Weights of a small transformer language model.
Training: a variant of SOAP for these matrices, 374M tokens, 5710 steps.
Each number is 500 + 25 x the weight over its row's rms, rounded and kept within 0 to 999. Layers, rows and columns count from 0. Numbers have three digits each. The size before them is the row's rms in percent of the matrix's.

# down: layer 4 MLP down (transposed), 1024x256, rms 0.235, rows 349-448, columns 128-191
# up: layer 4 MLP up, 1024x256, rms 0.184, rows 350-449, columns 128-191
down349 105:530505508537492476491485456486487482551500526510453499527508501528513498480483505520473505463497525517492514477449474542519524541550472485500495485521491497495563500453512482500509459504502540
up350 103:511474470461461496500495464499475528466467440544504514445519503496476528504499498533506514551504497481528507495488489482500487505477523487535500469520538513505487528485475481523514456489558519
down350 111:487448494507466518558505517535497498495492467504534470495511540547464500509470489534487451486509527491508510484512535504475500457494491482463513494497520504554512541533494524517535439522495472
up351 096:520520476514476488455473519501450520506536489476495461507483510489503511521502518535471448495471493446478474515507494490465529533507497489496484484517480462557481498525534472498472507527480463
down351 098:511483468529501515484509453475487505489494470511497526515514464530511513497525488477482515492518489512522509491471465502505517486454479537502525519487532488506501512453523463447489461485500473
up352 098:533507447487491475517480524491488463515545510533481485509495506518480504497486504521510496468523553547496510564536545510511541500510456538463521466491478490532525547496488482513481485498470524
down352 079:510502538533511518497505487524513509475516494475470497461490519539524542530500517561470502520450512473501480493513502525489515478487479506545480494504461564481513487509492495502515506476463482
up353 100:463526492537517513498461487491523465478461493490447530504489498506500496480497521500530491483500531476504508482467542491473492535460503506512517501461512496513526489497487482490517491484498506
down353 096:537510477456511485522501500500466509481524495481470492564478539507512479539493552522498537527500529500476510479509536466516518512515498482517530458465520467493510464489436534499508543515454485
up354 099:500553531527510450477497507525517512528491487514493549545511513511456502532499494538474489471489506496505492486465502486485544507508535522499549491509506531527501561535488510521477463466535498
down354 108:481501533525476494513530459498508472495480479512492484468507486513502469535564499517496513504468505471473485517484444532486469499481521481491493474502464519534528516463529524464493484502506555
up355 101:482481486524485488486498443480483507468482468514510496501494444496538482538560457508503516511512517535504497516553501472483520519451479547546511526540536479494511494503515498484484517497483543
down355 107:499517496474537485519501489487495490499469467510510484492506557509480517457455452513477488534539488495507524467457505478506459511502501492510521464490421524477460498465512467450477509466448478
up356 092:511497502501485469525472523503461511484510508526487473549464459526507473532499522501526512503482514481519472541481509495510510513503461491504521456478474486518553495519449518535501490484484525
down356 097:505532484465513520490473515505533490497531502482508453531512437493485509477473543520511478476501498522509486523499489523449522486470549468544537497487539483473497543492507506500524436471497523
up357 098:509499446499524517533520487487482524507473514503518509503488543550509495527532484516516501511514458494540514518511503504480511494488466482505543510468492487560511477528516511514467484476468532
down357 095:519485466530490487508500476496470519485480481535495453481468509494475504494511488549496489488504453527492468505502459496477501513504487509512531522491495488487475507509480516514516509490489437
up358 095:468522504489517466484518498486487509522470506466499522469475515483499458459478494512532503486504470507500531464519508504489511517478500508507477546518471484488479502488502539493560512500449474
down358 096:504486503494532481493488472511480467517485511541559527529490486493488500506508522469508530550453509469526509449517519532510512524474463488476488539515463474519519511499506511498517478524457454
up359 106:540498497496500513492453498525497473501523517520517486486481488497495485504534489505494521537508457514471491486513525504460530518522575539484525515487468506510526527493540530487539457539508515
down359 098:520481498507468525497499512496517501497513484474510509500451510513500511506457516508455406518526482531492490492476458498510498467491479510501487529513493511480497509468464541524511498506471508
up360 102:474515498487500528473530543523490507498537497515544481470481522521472484507505509470488504519483514494508509459500542467527517490525507479493512482510536507504533520501509505516493492479486553
down360 089:516538516500430523505537468550526471515491462513510437488525505517463510487477513481512490503503521517454489492504481487491481521487517493497479514501514500515488523508477469478502481521487491
up361 089:496495536452517482485533507505531497505490491513525517506463469537467497524483477504491487476510481501499508519500500496453535498485523495479533492526491487498489523502537496493470456480474437
down361 105:442509523535478507516519462477501581513515519500473480471506530495511477537522544494467490509486481476568501515529495530486500520536526496474477517500553485534501490520496523516487539478459527
up362 097:460490501494495454569483529526548492518461494492539477481511457562510491528480541474463496474483531519468520495484524455520533518510502520542497499505498493506483517492482468540466549478483504
down362 093:516488497571491482459509507483535473498470483510477543522488495513504482511498456443506533496494470501486512507517487525513498517531507488466494487516515514506477502488497514506522511507508531
up363 101:493507500514483507515510473587509503509512488456502521554490490489448488544525421524502508496493509514457520507520525498464491533479519488529502483469505486550522472486529469492544554497458514
down363 111:521517482542515494509537516531518500503553456528507516488496494479455494524507531467463471485557541498490500492502506489502523532522521524503446519483493504484517533532504406468507570503448503
up364 083:520439456539508473513523504509476494500461529511479503521461522483478475530496496505530476473501517518495451475464486497530512502506548496561531539557542490454515506483520507461469512490488527
down364 091:507508525518497537508515486530489452501499474410528510464506501544556557514498506509509453522477502524508539525514522494471479494509474502468555512491481511486498515505486472513492526492484511
up365 113:471510533502536481493488484476499493500513505543484504489503483495492482533486512508501497479519496506492531483477516465467518495453516503486536486487504501493492470518482442509473516443529470
down365 109:498481527422489540534513476446514446509522500476482483536487491495550498496536460501533507478524490479535500480525490520472473490523492493507489501468448522507530512517488509491511508502509491
up366 107:495529490523484514479467537493466476519532527515550499500475510459510497533522519508518475574472473458438489531535479533499472452456490489464473498516515451509524552512482492494543535525528498
down366 095:491470494532516527555497489482482491430506525510510524455496512532523487454537495491529503464500509502492535505507496539518532480537480503497502532535549489517498492472460538513512518493484449
up367 100:511490513457494522484488523485499503483457472495498487483495473490510487506515486496472511525485499482443474498511482512489487433528526499503497439521474445464491476468468532514518483525487465
down367 086:579480473529513509510521513527541507501514482482481493469580524538471523483448472530498505473499500510547455530488525473523515530477491510488499515522471558500509509578542464482465503500540503
up368 106:511480526526516501543507501468486538500484488494484481504485535464478497511538495522515497529455464492466437506513501494498507467510483483510502498514491528483442520496449534501543491508524514
down368 101:478493474477542485478459492481489489511476488521520537502499499539493540504502468516488506506476552541561528563483483512516512521533534531488460469480529533513448522452517536449503517542517538
up369 108:526513490511509534541499492515525473516441493528466486492495500498472482508513531523458480489488479526443467543528498522544526524484490507545482470505497535514485527497459528527482489461497502
down369 096:540512455501486490518555517517517533500529526503501487479510518476479489514480480480449532469467478520515498494503488477533512484484496469510521472496489445470503488518468516477494505512518504
up370 100:478485512479517476517489533483528474493514484525517545500476456499512481528473534490459556532492505518487518506484531474499517489507495504492513529503481465525484500502550474487500458493497483
down370 099:493515485477465472511499488535498524503508504512516507500523505524480489483485522472540452484477449471526535516517482515495502500517510504522507451502509500503509487470498492508465508523492484
up371 096:491517554505535500493497487555498517488534502492504467507517564536473525478496529520480468469553530476543506479498516517469496442517533511486554549467504505489502506473525488535504514531509503
down371 099:473493502487502466526501505466469532487506496516518510540493505456469450521487531545504488487494432504514514525476519496488487466518507500464475542458473511507545491503521497548485504522492479
up372 105:535504492518528498512472501530518508483488527486536478556506524517509516552507502477505487526486536515534483461524494517506518534525500519487518535483508531483477493488487499495573503505519497
down372 096:489497504514493491481489511526472540538529494470473489483523495501530507501460479527478483517470515466519513484526496564477456467535475511524502541489511485458483499537513504500536487528497512
up373 106:508560537503540551512524494509504518491502496524535464461492485531538513490489489518507516440516491468527508503511478492476470542524537486507501525468501481477497488471497497464516506477516519
down373 109:564512505495490491544478521548558495476479515492480511526469519524556478497481483472480493498486536468487509501508506525510463545501496495530501493520549489487478478495477503502517465521528533
up374 099:518549521464501513554499510536534501507577513530505515514537520474489499484510505528476464523537523470486567561478505484475488503520515463513516476526504514517541504548544496523510519544513495
down374 099:494473547477462523514497500490496508467492493533525471493475505506494514455539475528516441495575535496507518502541493512533474499523484503552489496461508533487484505486455508535506482509502517
up375 100:504463516504507509504486489456498456499496521535457472497488500550513475490508524465453471522497485478486533496519521477523515487441470496500465515520518527535521490466520481526488528502494477
down375 114:499480499491500471484505508480489479496500510516466505458513509522505487499513503531518474517505522494556505490506488524509530532496504501455459489530551506469495469489506485483514508495519498
up376 126:501517492539526501506559500530493533542504557504517475504484503529504500452543483503511459481528484510509497516481490499495500514481505516500482531521487459490527462492488508466509513490456492
down376 105:497505499464484507487490507486529518539536511488506550504528477499483506502491519535487527476491521508528489474516485516514426504515527455524480523481543494495505505523550506488486467505545509
up377 099:519498509512459506488491521477489529521494500521516518482514494506455504518533506504491447508501471506493489487489535504524448517487581460469540468501519499458505472518504466532522488493492516
down377 098:531473463525495495502512491495529515484529519496517514527508535526469521497479478474480459509510492507503544517534497476546487496451443482491527492492520493572468488499540484528501532522446497
up378 083:513508557538469512533508517503491517480509490503489481517539531501491526481488548527491488506481520489529492557515509484493569543465534491523522515468498484495502491501501521483507509537488505
down378 091:539528526506502480498488476465491540510489534485480498522534472524523498504454461492506466487548475490507458512451473519462538532477508509548497475447493520469520488481504508489517530528534473
up379 103:501478488525505516493503501471508432508487522535526468522511503488466513502483478559540492480460516497482505504487494486517503456534508476539495521471460495547523523500468468452449499508519512
down379 104:512540523457531502448493519508520497556502468510499513506447499523479537484500471511487493520491494508510470523503526480491529501452522476512530522517495488458512495470522499478486460519486497
up380 107:474497482474461464491505528528508453462506515498511549475501428519493481498503530504486470517491496452477513539513504509502549539538529508545484476485490468487525514495555499521514518491441559
down380 099:460486543562537494486518490510503506498438518476458482513537526477542531514494499499489535486527498517446498452475535475533508499499488502482505517522514468549464491526523482522436491497512528
up381 087:509462476538475527502479495486487514535513488496487463506475487526451481506527509516526497492536460444456496482536501505484504501511471492514461547484519484497492481512517537503494455499499514
down381 100:485466508544510493483564537530510534508531522480523537528512494493488521513519520484478488456515501509553509521523491528497474538490500421482528540515480500502503504506492489476550473463499474
up382 094:497487536470504510547484519515549493542486471477513498486494511513510486454508488490495512533511480489493471504483498502488525491504432526519504529494490513485487535512445479481496489479529505
down382 077:506538478501486495470492475506476560473560505467506514502506468478489493524509509495519482511554499477487520483481477500491484520487514481535486501518477543516516492523487488482528490515489482
up383 099:484556513508520458537476521504505527495503455541492526527513527534483495509454498503488495540534488493470494513482519526490460447463518493506524526487501517506497506512507460467518483468488537
down383 088:510494515561480471533523500467486477487509489464467505479478513508516490495497505495479498472523507470496556477472436482497541498502510534516523508522510552575470505522492485494473523530499501
up384 117:477484492469477487492491497479499508509537539480513511513500487486457541479502534493452483478530501486545484433455510502442530527509538501524495551501513515503507495529468574511473544521471539
down384 104:507520511532493483499501525476520466481474489516504539475479488498497477469500477480499480461581503513461450469427447512517542494545536496521528501502502484458501493542506516496478521514510495
up385 094:522455487487472501514512479528499499520529461511473544488528508442504511487501461500442471511500524513521484480492517521504489489504530517552485512543478524501499491526517509512526483515498481
down385 095:450479502513515509515530475439508501514510525547516522493505469512529502515512497542532485520506467500496503488508508493476522479505507498488525478523523451505502477508494482525501460456442516
up386 103:492527454503523502528498519553500508499503464490514491524444495493536508511504530496500497455486468494478496511489490491450475499493520497535518502498526511485484505501485451507490531483480530
down386 109:525525520521483498534511522487528460471512446476498487511474501514539496501488500463490518468510508451480527473468492465516499510517502512479507494527477521534461487520502502515501487468479501
up387 088:508479479500532476473491504510492514498483534486545459470533466511480494516519468507511543467500499483498436517522525555558546518495506471477498534486521491520501547478503501487506484497487503
down387 089:470499485527524513481490533497483487477511488542476492552500464469524516492504480482462507498490508508463457491550541513516477531512482502487565516475519460478484513498508511522492511524528504
up388 112:494512496538530530516490531474507528476562487512498486472487474484471519466511472479466450486526501478500527466454486528509474504437479529520523526486499479482509455465484535496510528500465484
down388 113:463511520472549512498559526534478511528571486498522504527521527496545480474465533491457512496493527522512551540504512484525491466484506532502481470464504500497483486493498499478497495532520561
up389 106:481530507525507507536455509479516505486470489458504490466462450488524508454498512509537502501492483531507493446492488492484500537536470522513482489501518515510521487512495496458469479543488458
down389 113:501506539473494486487532505498504546474491498523484483520464493514533500447502512539472460496475463489489529498460485502516469523466510509485485500527490494512502490460480528497505512498512494
up390 092:503458514489481470491472499469516496491504511470513481494473520514536526469533529546521462524504504540528527505554481488559457544495473518496510507501473514444493484503501463461503540486435513
down390 089:516466477505482474573529504522517485523470464554508522513539506484468421538471480475490507486510500536544446476435476490451547505497521529509510487468513531513490502513502489524453521440548529
up391 094:518499501514541499517481500491514499528517548499559527524529497500534539472543492459457485519505545487511548480477499463521528499491498512526490452490477479490506532530479522485504490485513444
down391 089:476476507522474509526492477523507492513499502537498502507517497483507486523469504493498518499474522490516492505523492495487491488467497511512466519494479506516476471511501469486520508527545525
up392 104:487533525541518552479534505538505494473463505483518491500491485510435526480491518474510499526484471509527466494515492492515526544531518501533487482534441537558456542551500534473477506490496484
down392 106:482505453514477505512454507528500466524470527465510473504494464493499500534515523518527525494525526511478511473486508480462539507508465523499535496537545490504499467526527487529520495517521524
up393 108:484503512488495502556462495503511532453474526513531552492522477485501496535507499532525530537545495515492504474476492463459534457547465516501511485493460555499473553493493524479466492501536510
down393 111:533475509515502507499486549518515536484535505491465499478516546500521522474513514476456521478499473495547527540494496535538520535487500492532503494540520494520512493510486532496519524486502493
up394 094:533500461496553470525485511452527498539460494471432508510495490512508470545542495470468508519467520485479485484505551504497472504485487472470500519509496502530510502505536499493487510509505481
down394 104:472496488476493539514525485498501506490518513482508465533471519489528509521502497493515487475477468515471506466521495484518532476528470460527505489513456503497484547485474523523516518477469495
up395 102:523446518536486522510483463510506496509517467494504485509486502511526500480506509510506500549508510494496507499449519478467453521468543491520522510483479519501489468479498451493501510484517525
down395 107:514507505505499496499512496562539501523523513450517488471474540528460496482431505472512482498541493533538550489545490485490530467492480508470508509490502537505453538537469507502474471505474506
up396 100:483480506520515515506506497504512513449479508528507519505426498500527491488531450470519486478528475484475462491529535485496509530473507502567476503492501452490516503537494516490545473475519524
down396 105:498527521446495488525508495532514512501519503489520488515535471507506485445471503503497485553501501467545469518483505517482549497529506472468470502517494533523497512481509470490464489521512481
up397 099:567499558537502510504500540530496523476529509473506511475556496487483533486517499502539546527493493535491504459509522530496477531531503461531492509508521559514496499492550503480535494486490441
down397 100:483468462529548526500513510523492476526555527493479487510518563495510518512499531508517483552489483514492521511521507462511504489519513490489493537518493477541476504528469505523535491471490492
up398 096:484492467534516505498482518503483515471515503505496488481532503502485485496494510466518522495457522418520519484481571462483514473500546540504485529502493518507478514491511509484486451463501512
down398 096:519463461482510461514518511466507469498494474509492477507466521503482501520504502564492512483508507495509493526521462540459496486506512498492507462521490465506481521463517519498520481531486496
up399 114:505495509492517507477491542516497484478510494511519505506454470465480506455521509503496486550469470492495457508513489525505498489501522458560520462519477459521503561485481508495510530516503533
down399 104:506468507549499504452475494497504485532515518455439493513489515496499498543473505499528478483449521516528507494483498508536469476533507548494469454530501507464516486501476534519483537542502502
up400 101:502532525489514515473507494488560472546499501455551496503498485481518514514523510528529502525521495483461481502532534474508490528459552497511529487524567459488481501510457474496500523514500476
down400 093:508514473469469464567484540523508509514507501456451478526543495506534514498470494510482471446508541502548507504480488465477494463498499478506540485511531539509521485504512529527514466521518500
up401 100:517473507508494491535468508494479514502543469494493498473519519492509499521538444500511487522472456491455457516487482511487490514445508500499502518474517481541513519485430528479465491515495497
down401 105:468486465507481517532509496472482482494453479488445518543492452468489443530498524463502527529488454533453498491515473506521485512522504519450461462479529514529465513503541467474527499504483485
up402 084:504515487519502522522520539532514537475454458486512498493537519492455444494495514494523496505484528473515506471474524518478542564469455505536483522517505496507494527491466497535506503520465487
down402 093:486477527518463473473499488503465512521488496509553521447459538487502531465490467536536468484493509500503490504524492495519497525491526499477475518486458464481486518493524463456491502478518547
up403 102:514523503449512505518499451440539490468539508516504491513499493503504521501494470537504499479500502478503483499472493501517477528496519466488500441475477486503520509547502495495515515545506572
down403 098:480521463552469507487499545499484516495518479472483488475466518526511487489476516494521476498497525502497451511486502498519460513504455506500517488495505522494512445456500545498511518499491449
up404 100:490495491446500494530516491500494497498481531527513459462526449522513494460496492511497486486467459472502484472476454451505506496504491476491560509542524545481529490517504538530527523530466478
down404 092:479488524454484496470478447489526483481513503526509507495497475473541491504501522537456512488520476472501504529562488482484477465492483543468504492528479471523481515474552555521525495541528522
up405 090:537464514517442481496481487512512508507478523533497482468514505483504497516460513523512505479488495493472516451524504477452493531481487512508483503531474451514481540530488507528505488452501506
down405 094:476523521493538482504532490500542559517497514479529504533527522511506497460495521482511457495470532498489492508529502511494507502503509545517460458512519523521501508553544483522468499517542460
up406 109:502544505510493512476491450514511484494497510550489542470522480520506494520500495526470492465532496534491549514575492500535488535538495498515484478515483495476470507455536458505498518473475508
down406 102:510442484522520496454470521493507512494482513508459535544490484497442467543500476502483534498523469554518538516473468457469540504496472513494539452505503514517483550512504466506486499504506463
up407 094:505491498513497536525455527550525503491522517512491498521499503479505494531527513490490458521490529480492520438544495509492496496461476507527535527520503500474525507487535461526484478537507547
down407 097:479524495493461454495517456513480535507477521510509521517495470510492483458512458586456476494543486484453463493505485485494466547498523483545497473473466479547523526496488506491530522530505469
up408 105:477504539481475495536522477493523493468520526510476550479488479483523500471507458503511539493528494488512497482476510521497500495519515466554499538499492479471522497445481568532493528486488510
down408 097:512499497516472534533544532484458467524521509499504527515482517496494478552499522434536457539516493483511504564516468555496496511529492517515475493486512487546545504520463491470531484502484505
up409 091:516518476472507511479503483484460498522507473488542496492521508509518500525435534541499484525465508427523524503504465495480520546521479491502491516539478512492529491501455511514494525517478480
down409 095:519506485501476482472505538510516533521508470488498491493522553544508482501469492518500510505500527515514539487495496511485500489494486516468525521534482479531502511418555487523524516504533449
up410 089:523532490498527501529516495511508534531548514513532505524523487483484476501490469472548461470530504491462486479540491519491558526556508523545483488515451468491471502502471485501455512471478458
down410 089:497492527513435528548463545504484487489480484510535521513488497509483513521495487514491555537526525521533514486515516504506471509482462519525542458485526547506530550477509510478483519517442494
up411 089:494471531488491452508483476567467508531471522503448454501522477493477499503491513508523509492479524451530472484485508475503496492520485476518509550512465476462485488552523474461466526531552512
down411 099:519489524476494510527489474430505481462505471519523538568537509473475460461486515509487529526484503518512493525464508525491460506517490487519528476491525435514482489531459537536504494479488493
up412 097:493483487502475489522496476467504506498466476507444472537475528520456533475531501524529525447472501497497445525506515443526544488517542524508469527477501487486506468520547547521501461501508492
down412 118:510466463476492515480541467502467475503485477485484477542506499538532501504446506526422456556483508429535476484531495494513523522474547489470485502537476509468513467479477526483505535459499531
up413 105:540514479491478546521482515483499498467458507540484494507519515495479515477480474495539431458489525473504506508546520456555504564531526514470513491476464567533520512511483504499478472543497506
down413 095:501494473524530505505500476531484505506549472492495539511513482479457499505493546513502530527488520481552513515444518513489516465465527478495502525488588502500533475501502509491524525464488525
up414 101:506517515483495489527507525490522537459500514517495515558505510504528442458490475517477457505503502489514496508519525457475507543485502518490518469520496486506496512481447521522488478473518494
down414 098:518488478487557520538476450516481473482498532484492525471553468497491510503491525482533557447504558527493491501473508483539481524514483518511456494513535461532503523505517493468530555527498526
up415 097:492516560529512493509458469501474515476543480496521531512508487487488495499502508499506525488462551495514524481478439478495518490463506492532493468529518520530528504511506533493480475459526488
down415 102:452510502509536535510494478499518526521508509476545508505519468484476490511479488439494516524547485477511495562484531522502534504507500518509501485476501523482473502495501524523517519503494440
up416 099:511536525476540510517520498487519496474480524521506483474515491471473524472478504516499540550505509529532498503471500453490529506536441513519493468497482554488524493510498497494520448494497472
down416 097:504499505481479476513513491535491464509500501498520496533535493525535517503516509526489496576484452514525490516502489475543488534527492487527506472500478491501505467517480506524477481466490502
up417 090:491502513533484480486472525487495502515545501512514474517500531475487498489461496488492542518544480516456550498532462494544498528516525529460484474516531530472519537470544514484497471508543533
down417 091:482506503517542524509494499521497485488477515471550515479541497529493488496499459535477431470455469478505455458488525498486503494467497462516495518504471480546510477526487525472540501493500498
up418 108:464543462498522504483478474478493538485507444481506476444500504458442491528543446487521486513486522513422469468503468488508490483482469504509499438520519514532479501514465501487505457510485481
down418 095:487513477544513484518441518481510505556553506551534536500489511518505497495492530474477496543482496522523467477503508538473542521532538509505494518481551506534536507439506498497519521481484515
up419 127:517501504523543489581496499500522573514537510530518496513489494535470485490497503475522543498519497508495513474492494520552546463501471518489524492538449517497515511520480485501475519479485500
down419 112:475498516512510504557528515476489500528507497487501508516500488509490493517497514468526489481495498505514470493477476563508529515537490546521489496540472475515468512480504477525482496492490483
up420 094:470520466511515475516491468549503527491458498502501542494526524514520475520493504489482498496522507437495519496556503507535554500535509511505477493515521509488518459517470502501466487500500501
down420 086:529497539473460469514568510434480468529575486467507488538489440548476478464481515510511507508500518563471481476477468496455476469480508484507533476488463469517497518484509533492544512476455510
up421 096:499486531453512510474494494517487520449503534543498509494536452512488476486484517482491528464521503499483512518553513463529481485491539494452501475531465496482512495544517462533512494522519511
down421 090:510486477536498511487567501506477535503516489465469515551497447497492506538486492504519491477483448503520525467507495507495508501483489494528493496479517443503494534446454492515472503479529506
up422 092:491533493491515483501518487534482507498547498509495533501500497515497452479505447527517481503504481511506481482546547527543485486485490524514509482503500518489474533506502537516545518497449509
down422 086:509470494501516538487499515480515483472467515502519523574482499526507494491484472499499530488485500519475507502499493481476493479536439500546493485461494479500508580555496518496493468526522507
up423 103:519518486540478493495529515437522506489514519480511502511484490510564469503492505458504524484520541515456513545499521481509486517502507469468520506478478471525511519512532471497514514489506462
down423 094:498499473496519508475484513518490527505496504527513521461514489524468500528507506494454510530506506564471573497511502478544501486511510558513491508467438493550463482526475475474475459516490510
up424 101:498495493523504518492487514523515509511486497472514519486538480522468495497500437509519520525564489501443514482506520486504523509483509515552487488526493478512484496467540500508506473481530511
down424 093:477525514519485473490541466488488471485498470524481519537465534499482535468492483441452497487480474495527496533491483515454482512495495484488473481479510490454490493496519478487518536543489512
up425 106:475499489538456501515543506493506505459494537506506509471522465517556509509537546522479508518519526539546478471511493472514543505501535509489514491477469525496487499509500571486534498449452482
down425 095:500490494528493482464508481461466517483496491501521488528488484512499524506497506504498534505503513522478512465479448513495478561532456515517496509491472481470516496507512482500500506489537508
up426 129:493472492469521478525514521491503529504492516501509460490480512517480520496467534532498462502482475454466508481447456549492497526446464499484475499493476451508508517510493509486555469479475489
down426 121:504507546521500469497504496483501521526488510468458521499503488526484493522486507526464483525492497488477520523489515469502487474543457457455454518492497512517506495492461504529491488499495519
up427 096:494546505468512542481510487525492512483527503515499513497537523465517501485479489498494502535464489505467514531503487447492539469506523499482500519508503538500462529496494526501476513487500511
down427 100:515537487518471506498495526560512498500438491519516483510505503459464528530522495495469455483449459463538454482422496521463509493476472535472496461523489554494491523492478480478492493516479451
up428 113:485509479480512469486516518487460529496462486523509514480480470516512503464544493519512507534516545501507500483466491491533465484501516524533477550517529563476506519521508486449552509469505500
down428 100:484471508498538550475496520510439499490544526479495517441507489468518493518536481499517498500507546491473505499490500513518560491473507485446490525471537526484528487531521512445472434555457508
up429 110:521490520517491489451434525518522530506474494483495452487567497486448460521491531522539456470493484550482478495545506486472563491508496532533496480525546544471505475511470509462519483490526517
down429 113:514485465522461494506508551490476457488502501515497502515510529510554496496482532507525487536522457482549509511494533492492478496480528523496528537542538526506529477477506499469502481467510564
up430 103:507500512511478519445458497471477497496514492541508536459499499479489500501463496512511503491519506475476494501498518542488519500540502483479487491485532482473528549468471495497502482498507536
down430 099:473521453501505496494541539496532520500486502526487529528509502492518496467497526521522497547524493549502483511512469477487477522500461461469490536486511507529494465514518468527490502506471537
up431 112:522491535470540469544468528529506515556494521505500512507530522548510497495494533509497492493536470501511495509501461507507518527476521490570469502511495511499517500494499505467483439494483505
down431 107:490488503544451518514518530495488464517496531519554457464516450513545504465483518464522527463489501501468485542513481510498475482501502497450476519544477488529551503513516504500500458504560529
up432 102:523473467506494521433477489464473489508511513524488508537521532443484441493498491506489500503467504509505490511514512542495495496499558514498494456518521479500519528524558513480500491501465536
down432 102:498510530463519486538491514542522506508472531482533480518473493569496514460474459495513526486479516521467514470491456490468472516483488473516490517480534519520479458487440537499526519519544477
up433 102:518497478472528532486509481530458496469537500555539541532481488502525505503535427536494503485486530531476477534490465504516523470520493466534527534497498484509520491485460527468510499495517511
down433 102:480490521489529491476520496499498517536503495502497479481521498490487490466496486498441485515493517439539509503518546485526522512517477480484438467506469524448509509466511522492462506512510528
up434 097:497504499483517527497497504543488515510509488526591511462534466462478470528504490515530491508458472507497477536493482515461460476484530507505525500466460491475500545514489472517478486506478497
down434 098:517503533530503489518540502462527493501468508480512504492449499487498502459468512535549489541472518499509511501536520533506532542505491534452497488530523503429496509523517501528509482485487512
up435 116:520530483543497509487510517509547503456480517473494507489485521486512498498457516470491505506480495447444517495479495516537516511501509498491509527468492513503543456455449499483498491511518506
down435 113:507455506456438466519494503487565519506486483551472560490506479510447456516463501506509534502530515549497500478468499516477518498485497463492503485523506505452488536536497537523525512498466524
up436 089:482521520511528533534508468491471486486541497482480484493486527481546521488498506500468481501494518543519464480479490453486505511482517546534480481493494495479484493487474547491484506489522524
down436 103:494490515524514520496496477466467524484497493501485533539483483524556510507553536482481480452481496531545491495534480520543494481518500468515513504517498515527532485453499529483442549480524536
up437 099:497506496508515473545502510447498536476490486495491469517473532498526543507479497480477481510523500520489524472504508465494477488496513529493511528509488521474505497527496500482486512507533539
down437 095:507472497500544487476453454500505531495491494492486489492510507483490515491460536507529497521521487500450496463514477574514462500500493471509513522508509467487521510498505464521492514534491503
up438 104:526468482520488542498435485501531487481474527516509517497462510473494554494526470483526517490471489498477481525458525493483532483494481508509472481520521576513494476498471478519504493482470522
down438 114:504517462520496510527498535508529531492491523534508478511511546501503469510524497496493504514531500476490518521544475477504470479517485523527471470463532504487515512492531507490515505518493540
up439 111:498540549494484493508512488491488503467442491515496472501504474511506478505476500516491478497529512550493522444497523494453523508478472494521474494488465526519513498483492523506495475474553517
down439 104:505468499473457537531524448518476523482519454460483510465497494498529489498497481550545492521483510506520468467518472461509435513467538500501474537486511483484511455510501508475517484517441495
up440 095:532496497502444481515509492480489475518504477523497478507500469482511544449478537495487517474511510492527524517480434517491512458510465545503513512544496542494463509503516548485496532498522505
down440 111:489530534499469532528447436514492519497497539487517494483513496455476502493507512498514497468490494495520502495501524477518476488528495522521488513499524492508476506509478500538506441488491513
up441 091:504492444474557469501500538499519507518488478466499439499495485532517477437463500486478475494476502554505504499563479494519543506435506510547537497500489491503517469494529532485540449517478525
down441 090:487502547499502495476477477513483458452468510521509506503542495524506501549467501505488474508544532510470514494502513500432501447532508455498484477470502477485445490502538497513515477537486565
up442 101:444509520507501489500483489489492515490533514451506451469498503566479520450506550519536538459537536488546521494524539527517461549481490522549525539460514489507461456500534528509499459527456474
down442 090:568494517530493505478489538546494524535500510532519527477488533442476501531478501481503472482486530473534501527471536485508526453505508526492490523518524515470459496552513479508531512506519513
up443 090:564504463523471502515515483505514475492466530506484528514518492463496502518485507481528474449468488565501501480531507470476498527533503519474486520542499533535480487477461507543547542482478527
down443 100:479509490537482483498494481508488547499515510501508507499536503506481516558436485489497467506499514540497443497479471520501513481453465450509456486490440492494428542491496462493524489481564515
up444 090:546469454496515493518474525463491505491475498517485504531523506494464457505495506456513563503500502488558477494467514508486519474480500522461503523541550502503474506518468464531507485530501501
down444 090:467494532549504458517513498470495494472514490473512546512512495489458519498467456477483479486479532526515498510494454511514501459526479497468496502476534503500476443512502466517519482512504523
up445 127:494465511503519496557479515553521528453493504493485482505517525485473483523509494525487544505505451535530534525493502481469530504456534478485541521498514486494516469521531550485490440463488500
down445 111:467494527492516488505453524534456517518539478539515497475523496487495521489530522481522481519489468474450521472548571571536473514533521518541545514519459452511504506472527491508532512554519525
up446 074:513477480493505494473522474543500462495478494550505492519522495560500534473467499511489451477543504486447510468480541488514521516479510485504531487529492498550502457485485504468472500524488458
down446 090:462479505481526509472533489499513478519530487498483552525473486499492493484516473517512503457519535495515474496446517561470502498490505537552583500514493490520502496512528581521520501516482514
up447 099:520492526510514478483513479496530504507525480513516525502472489477554490511512508496489461463516517498517485491523508486461515507498512520517520498489531482532480543496493452551478498497446532
down447 100:521509515544478528531515523454480519464525530537535533457487507532508484507530469495516505499523485489529507545488520475469455486504514497461510509493486512540533492495455523528497503501501492
up448 103:482515445497510488520547495524519474507464506449519441470527506517516512492521469478495495470464498434468486466510499498500489477508523541507489529511456500491483476476497464474491485504542506
down448 105:548488475527514485440505489447459521532502433497504601533445515451473522503488543488449494550525516554515499504496495514495503520526464474504470476505528500491466473486493539480491522493471535
up449 095:505476544459506514488526528537476513498489558508512508471560527514489506465483527492509497515462476467508524523490497529502499453497530506487451515555507527500462511477523503491521488486544507